{"head_dim": 64, "norm": "layernorm", "norm_eps": 1e-05, "tie_embeddings": true, "init": "uniform", "init_std_up": 0.0292, "init_std_down": 0.0, "train_tokens": 324000000}
Each number is 500 + 25 x the weight over its row's rms, rounded and kept within 0 to 999. Layers, rows and columns count from 0. Numbers have three digits each. The size before them is the row's rms in percent of the matrix's.

# layer 7 MLP up, 768x192, rms 0.13, rows 456-472, columns 0-191
092:477515503487504508527502516504508480504506495470492492524493484520443519493503503482482496566528476501517498485513505514526514475519490475450522489478531523500506460466498515516548540518533507509486494482500505454493548492451481511471537475554491512530467448503491507482488516516544461491457498501506513474460520491470478589495526539477519478499503525491548492496501504477516472489474518510464468521535504526462482475496471536555508521547501511461484495443515493498521482494560509512516523525466489480537500483518469506544480469490511486448514466510499498510472493474503497494
097:466479527511507521520522512524424487512462473519507444478443505471484516501489528488529540516481456529460487537524518500494510473502520493524478484495505497522550569464476495482500523501482470472502542511451521534533491530517518547469486540492505516524507478493512485502524504494508478501502488499483513492497546446530483496478536498473504492470517479507478515517458528501502492525499496467471470530523458540466479475520471463530511482525523462489466465500514509437496500494546448492498506474524491505526494480533489506529522503492533484501507531533504495517515458524496532504
094:490499511493503487530532466531488475528495515527472513495489495490446506548486549485496513477536446508523514530506491529490439514469466495465515534457507541520507501543525478482490529524466477483470511503470500570517474518505528497474511496494456502520559485506483479473496485506462490520503469531463559531507461472492470516504509473453478457494527532516515474484484503496493500501455513487467480498519517472491501459525490463501500503507527489510534516497446533511511495532505471457490477535473501506510490516505563484516494480524527514519513496546536503540471490522505480516
103:472465514486523478488494539490512510493460502485477482524559475502551515477489466473570500511498469506450498510535431496495492492499487494508510516511496500507516531460500488453520488475530517515510508496495525483535474542452457448510536486484487515498493472476515518488484484500519470513538449529491511492563473489477454479477494541523505525494525466517507517500505507540488506517445536551525503454500470492491504493530483472493520506509483550520534502491460530495521484514513493511468528493502489489518515497420494541490493475524537523528506486511490537524507497518498491493
100:528489484499545473455472473473498495487547510540532483557539517491518551489481474513488510556500550475516489457461520490507508476507500469512504478490508534489476491461531513510435505508511496491473478452486481480514526480476518545517494508486505501486522473490536513486504528522498517530502523489470518535521541475519475497450445534535532525506472485519507481533483479514485489512510494470501511533493511501489481465456524475512485526490528442447481508507533477491509472469523518529496495496531471479503514538498511525484464498541473507505558524497482467521516516499502481454
097:515502506506496474503484480471508463479471502482527520531494502474495500532523462533513467478487496503495469459495464495499534561543488528471532506547527503473489508483463465518527518519457519519487518468447511537526485486449488484488498544504440506496461476524481507514481496505500456515495507512526506513485522524464486505514482469474477547488491551520512507502531533533510503501510484482476497503476463500553496481505446551480522523459466528491516488482523519519488489545488549479474496545511498495495486523465484459508519495500498460477511540494550480515532507544467511464
103:503513547502509503507471514520477525542503560485527468462481515507498464492490520516450494515547515559515545488483489494443491507498496530531523497536490515513515529480474511485509490500510493489494478491467505485480448487457525477480507489467496442486485527525510477515478556545447503529502456573468495495517512477509500538479481529503546479518512499483459500531505478501512516532504469496531470501523481537482515471539546464524453493504499487467521510489520491485489487464516501492499477477490531490457490543497474485505475473508522515492506489493493523515509526568487467500
100:516483507512495490493492513553501506531508489557461468475539511526498463495537528510473535544506486493495499486497495476529470530450511498522506510473518489481480494474509464554497487516505471532490507503473519530471530416545472471508463499460539477487509506479488485515525490513544507511508531526509469507449511489462537476496495510483497482498466531463527483509477459478486495490518467497487464514519557507483528521466496477507474512478507521541497497513443453479536490519504505477538519444547491511482496532490484482509489472538488536527483521509473509529478507482540500520
096:510492549475515464533471518497512471505480478506519509518510491509507505525520488515480520467526482504481531568458517516522511529508517493503520516491513522503472439497529527441483496464497453544453534491466456487465486496462509484541556469514463540498482489525470475484475499485503449483487530500490509511449531480464496490526498507500498489458502476472497526533466525516513531463478477516511490559504493483483482476480495528515527506485541464541477527508460500514535486442495494459506508474513507523474471502529565512507509495495500509523520516530498460495517512507514495509
105:483520509509471507508491496504487483482480531479528560510484486509497562481506530478529521490473508514489455495522546496468532521509537509538491506488493485483498488521504474501482477504491455504547498442466515510495534470505490495465478470482518543518488509491497479488499522482506530515468499510540490505478536504524460501504467513498484488492504534487504487506434497539481547509485513516548505498531523490477488533490500527497491509513514435477526482484512536500540517492478416443455545452534508565482490484499486544463528463522491509511507480482477488481506533523514480505
099:525493494522518474498481485485501514443473517548504502455530503456538491496527522501483510549444516492483518523501517498491539460465501514497508487534525525526539508502503497508493481544488540494472554462472499468443480493520524516475531481476511516515518458487538505488532469508495532468559494507538527496550486485495496539516505522484482501447490458484550498512445469527533490514500486531493516491521497515488508496500501515516472502505509485506508503545500459486492514409468495489515527524447515490491504478530472525490501501488477497479519468493482501536528475532493511483
100:517488499476480487506559497459482469497505520499457490483507485472514487480506468497479506485508514502508515529462520521507537507552499501497519509548466506512467476479507476474513453522524508522527490520536473515522456538459514533486513476547462466514529459539510540457518505484509511462457475526516476545467450513512508532470501503533519514500470529533544488491525478473524499493454511503526483472483485499511516538497460508479476510493483491454509543544498542507516481459467501544499460496517466507493474499511487511524493495488475522518548517524438471526472503494508490470
106:520503520470502490517471501453473488518519521480490500507472527498482517484532504513520480511489482475496490515499467495496501425575516488545502476485501508519488477440535497530525563486506471501506574502540459542512480516511501513470517519549468501448497502515504498506518512476470479520492495509467461545478517488526540508479492503499540493530490508478513527518528453497499514507497463485528485454500501527519485471511496516498498518555500543462457466488458533471521545466507507502488508499526498517517497479508503504489464525489479519540487470491493522497552493462471457491
101:555498499485465526541505494477485471511463487519514524527477475496479541543497482497504503519458516501489528532570515442484502481503495494520502527500513513508494491510527519523496478467527521505493536484531513460485490527498518520501500449542501505509453523505502465516529476492511494501476485503483486502506489491543475474549465490480494487471488496472456486479457509516464504476490494529459519535526518492463448506498470457515507485468437494480507496515527514514522540506459479535510492473491517487504531497467446549505496474479482542469508526524424534497500500512527478539
103:484511510475504488502479530493482511488498548524501490495476488538534523457478517461504462481484490486520507499492484508465513497470530458499460491520487551491533518490517506468485422551500522513533529523517496516499523521473449495519495479524533471465473539513512521518529494502504506498548435502470516508521506510509475487542486508501516451477503472510492513478501457541493533508515455500492515489509483506544549483524494500512442459508451505518508510502518489527515470466475542483489515533500473500473531481464474552471521479494478512516497470483524542518515510502519470560
087:535463509438451492519470509561482497525496523487497510524507494514504524480495473490501485482514494505484473511496527501535468513522553509501462532492522465516496522511503510518534469452486497478491504522531496506483483504478513516518505476541566514517520481475486468472481462465536469478476508523512484508536465454479505509493468481476506487477480546506536510484517508500515510490551577525495521523475496504494518514445516501508511492523492466488477499488470483527502474508468491492494490525488487555517470474481525476521559496464551487506493507473419518474538488478496480516
101:538442496524492507478530518496477489477533512488530501484514553526457547504480481544499493565493469514479495544537508492501529505506550502466502481501482503498547536507502512499540546527505453507455489493455470507495489477466503495461508488481489523490489487530460498481525530480479527524485492485480489509572468492512520514486492488475507515536516496500541503524495549544482509505468510516468481503528513464526487460499463487490490487453518497513485486475473478499552477464500508496501523486517482498519460495492536490493493487502517497497455522518500480434571520485511492528
# layer 7 MLP down (transposed), 768x192, rms 0.0348, rows 456-472, columns 0-191
090:481468490528493512538527555472490496505463520509509520502473525479506509466508497523476543480530537526493509512480515520479515507454485491518497476465489533516517479483516534492472480493457524530505528488467518549531445500506447469514509472490526516448473534501489500511500490512478493489505510509496483461479470504517454496502505483528472478521543525494457489504449458552501536501477472555500490509516506501515477495491528498540520537484529480485496507541430488513481513467500550495453476546528480474468518526527506479489500484490516507470444510504499503532483518514529518544
089:528512512505478484511510502491528482495506504517487492509498489523449467476458480490500483498530548521549512493517515506537473513511515506496507467513473489517479480469502530549526514495530499512479470503549437447516455502526490535486543495468493517499494513513485488454495497511515489464518491507527472517533505542485509498487498535531520489497474515543481489514529476487501477435481504487462514527453503462545500483441572514495486543492516524467538518474474522493481515466487479479501526542462492505450526548455469506511501521536536524500505501500521520488475502463493481476
090:514497518523503482501472536469489502486478513505508534528509453510548507488490508464493555499460476527504490468528514516484567503519457533503522488520505494487478488475491480524493515469478545487523537511500557450504497514480479501469515497461477515487479480496510457539514515497532487499490512530541456539544447505485534510462478489515507503517534447471489492492474560534531473475501543496494491503465502550542496489480511443482454495475479468451491457504472556527484496505488503535498470482486509523510496508480502536472486513487518479534489500510518504505508506492508528512
102:514492489488494544528516520514475458479520493485516456526511516533501518496507526519433460503513510549549538516454458518483531475521489467532494520484521535519488494523551455528504508497473488512479473481517492492494495483540520467539482490487483503473508517503525502536446533534498463497464496522481490490470497471494518524509478495481537483525513463489484457505504520485474475533508492481491527524484484507514476539486507479551483512514498500506501478505520463509524599537471481470469460558492506489519470495534488500501503509519480442516468528490494513475505524485475494497
102:528521490516490531501448515488503523525499495463544524542535473544506511505473457483539506456520499491514499497486495461532490460516519504502485461514524469493502509573467526475520453484525490492492490493537537468505485470548496503455496490471498509505551482497502449495519532495524481516480456513496503477525495504488520502474517512454496523464478498544524525514477412474506480531515544508497506471495506519513494473508510526481523487518522525500504508491518474498497501477512533525531501483493494526530529487493515528457504515515528485481512436512503494494452432478485541482
097:516488483507480493518523539506477525520518475513481508499513541470548488503498488542502497516524486467484503459506521501509480510493505474529509498501508477519486485508488560498483478506564482537536506500493466503492521526504534464510502455504511495513532503509522512503480505540534504506551507495448478494539535476549495475452521486499483496533477489469441444478500468490446520475505512519492465526475532444463500496528527471478531455482478501533517517521454486498493503470528483520484500528538507470482468493470544481494519508502538486500501491543431463495497509514550494489
101:466469541519525481511473489518525538514504491562506477461492513520498467502502510494543482464500461448497445497512523471535468496495495510500476512520481508480510509480525546496519457527485482532547492496524486446511483532505484484521485530471524511519507528452550498522479509479481484475476537501518469487483480558478523490513523513526501517492486523501518496503519509482524477482469468469447535525495487497513530498475454556498504488501520482476464506529468493512503508547507480487539514529506493534513470448499492493463466485508531466458513494467512537500509539478498539545
099:470497477462502503514503462465482473424475488440512519527473478540532531543499547456503506530473485532470480500491497511492526515459498481523523498493508511521495505550515534508536511499448507510515534489474504520468478512464494504473548473515484501474468490480545506524518484492471485476471526482513540498562537543513512489521506486483527514506520498480535484507517510510478483488509518484457509512486452508534491533505483527484518508530505503438473544525517458529491489514456484483476538510467497509479543468506518516483507474481486504450534481542479507513477521510518515491
097:506510469518504534497578521486506550521529503532506510518474512459444529478489486466486528498505480488448496478498486532490514486496545482504523499531506487502528557521487432539489483491490545501507490517480520514507474495493485473460491553479522487479462509510514509521483485496458525499451504499552473487490461459492495473462518529502501540495483530547516474465492490525499527540512478486502508481455484498519466531487486520469468542538502504526487467480515501454494547506518523477500464508488517492519525450511466507495490514484521490550471452501523511530501505510497498501
111:470489529468495499519521489525501533496486505467505480510469529487480542517505489508467506471481531470517525456483521503457457510516517493528512503506475529456508494482466504509545535529513513525512523495507454475481427535458504544480545507497478526507518512539521540502497481474506494504528455492473562517485478522527489465521509498476485473502480472540526455525495485488522502448464491496493463504501535472467474511516517504488488509536469495523501497528470506467460524516494486516489498551435525483540498475538514507521499554526477501500534482500533487507456483514524510520
103:499509508479494502505460460511500542513536460539497489502542452481491483476495470503491507509536421443504525538513489536523478526492472494523495498508483470487506494481518501499531474515478521503499526522513470503515498539529510504498504544510476478453461534492472523495440506527505482555505511473484476533518513479506475493477476551446502480527536535527507500495526505473492486522482473501510506526516501461511497521509494496524496484520542471513495519480469537495514494518529526501469458517521520524512473544486505498533457456506535453480571497486485476480517517481530479454
092:509480465490524508480472459520471494508533526527468530545526506482520501507484475478496511508495524549499480473486539476505475511499481514487479507457552503490498466498525490509449547504469514473472500549511547483491493484537480486550513465510514517498461540486525480516509514512446489502500444497504521524512530470466525495502468529469506466511537475474460467530509533510475448519549522470538509518498497478522495478522527499501515497505520494494498443532438530527489510554504505471480505540519491530467501518475518530504489475509503465511458514504487508504494538489487452504
110:509528546465463470508473520477504494479473474526510524504522473487520523490500482501513505478494512520507518489556493462494508493536480514466520558490523455494449537487487459494492516505456446493502481473534444500493532460507488491527497457479467538510454525458492535493521479534480510491507487525451534484551463534486489478519503494505529483524497470508478527522486521483521514501502538518520498485538487537498534491522434481529489463528500490506460496470513510529491519486496475482525488533544510502535498554499484496450512478495519481539511452532498515487509511524521520501
098:515528513469501520475514450506509546507491499510503495507501483522507476499510520471495506497517490474569541501524512489465444510519468483505485475493524485472490491482458479515515526493469513517520485538563487534498532519507465482553459502475511539498535460512511489468491537540483552465485478471518541524509479513472462448504524502495490497483505476492546488496466511508535466452479497461496458511492473523469531482488507532490485527511500496511505508492540452516464476516502485533463513481507523511492494525510506456513504484483446534507561491518532507538502520547483482489
103:508488538504498554524530528498506505509467475519512541517496554457532509500525520506474520524467479531515549513499518456501526516503460496492510428469540552539501501465497494559507473487484499498507498464452490482470551488520529504500494513490479517494469508505507478501521507473477474471480519504515477515523482464478465481506507491516527504501518493515455472494470488511518490538490499538540496494508501500524534481490455426529516544497490492512489504475500487454492503456489477477516525562488549493495527508517536489482502488488491458496481498491424494473522510504529516498
090:489491481544583464488532511483563501515507477483483466485479476521485489505512491480488503510500511506493509540536488517483520514479506487518564494441489501485481482485491473499480521509491484476502447492501502506527512515495461505487494505504502552502450529523488478488526496545478501549512521482506503499454506499499485524464516505513487494534510460469509487495519539528516525535492464494465465469515494515553475510530454494477476524464517495489492513489535556472504491468457540482487492476516546531494503548485480555512428474501508477526505509468511514513502511529476532490
092:502488532481453478444485500517535495479467504532526478492530483536505520525498538496487507508489531479501502478455476496491520529468496470502526498484518451465438549515507471552507503489515532478485469506472508510520517467537471535537500550485456471533526527521508487477496471518483500493522550531537510473511511474522504507509501493504553520526472473507495534514534503466472501436489528513496510493491529490536484501502520507483528518516441518473505504494530487459463504501491478486505493527448505502516484483538450489530530506490489514527526495530445468539464490494486509516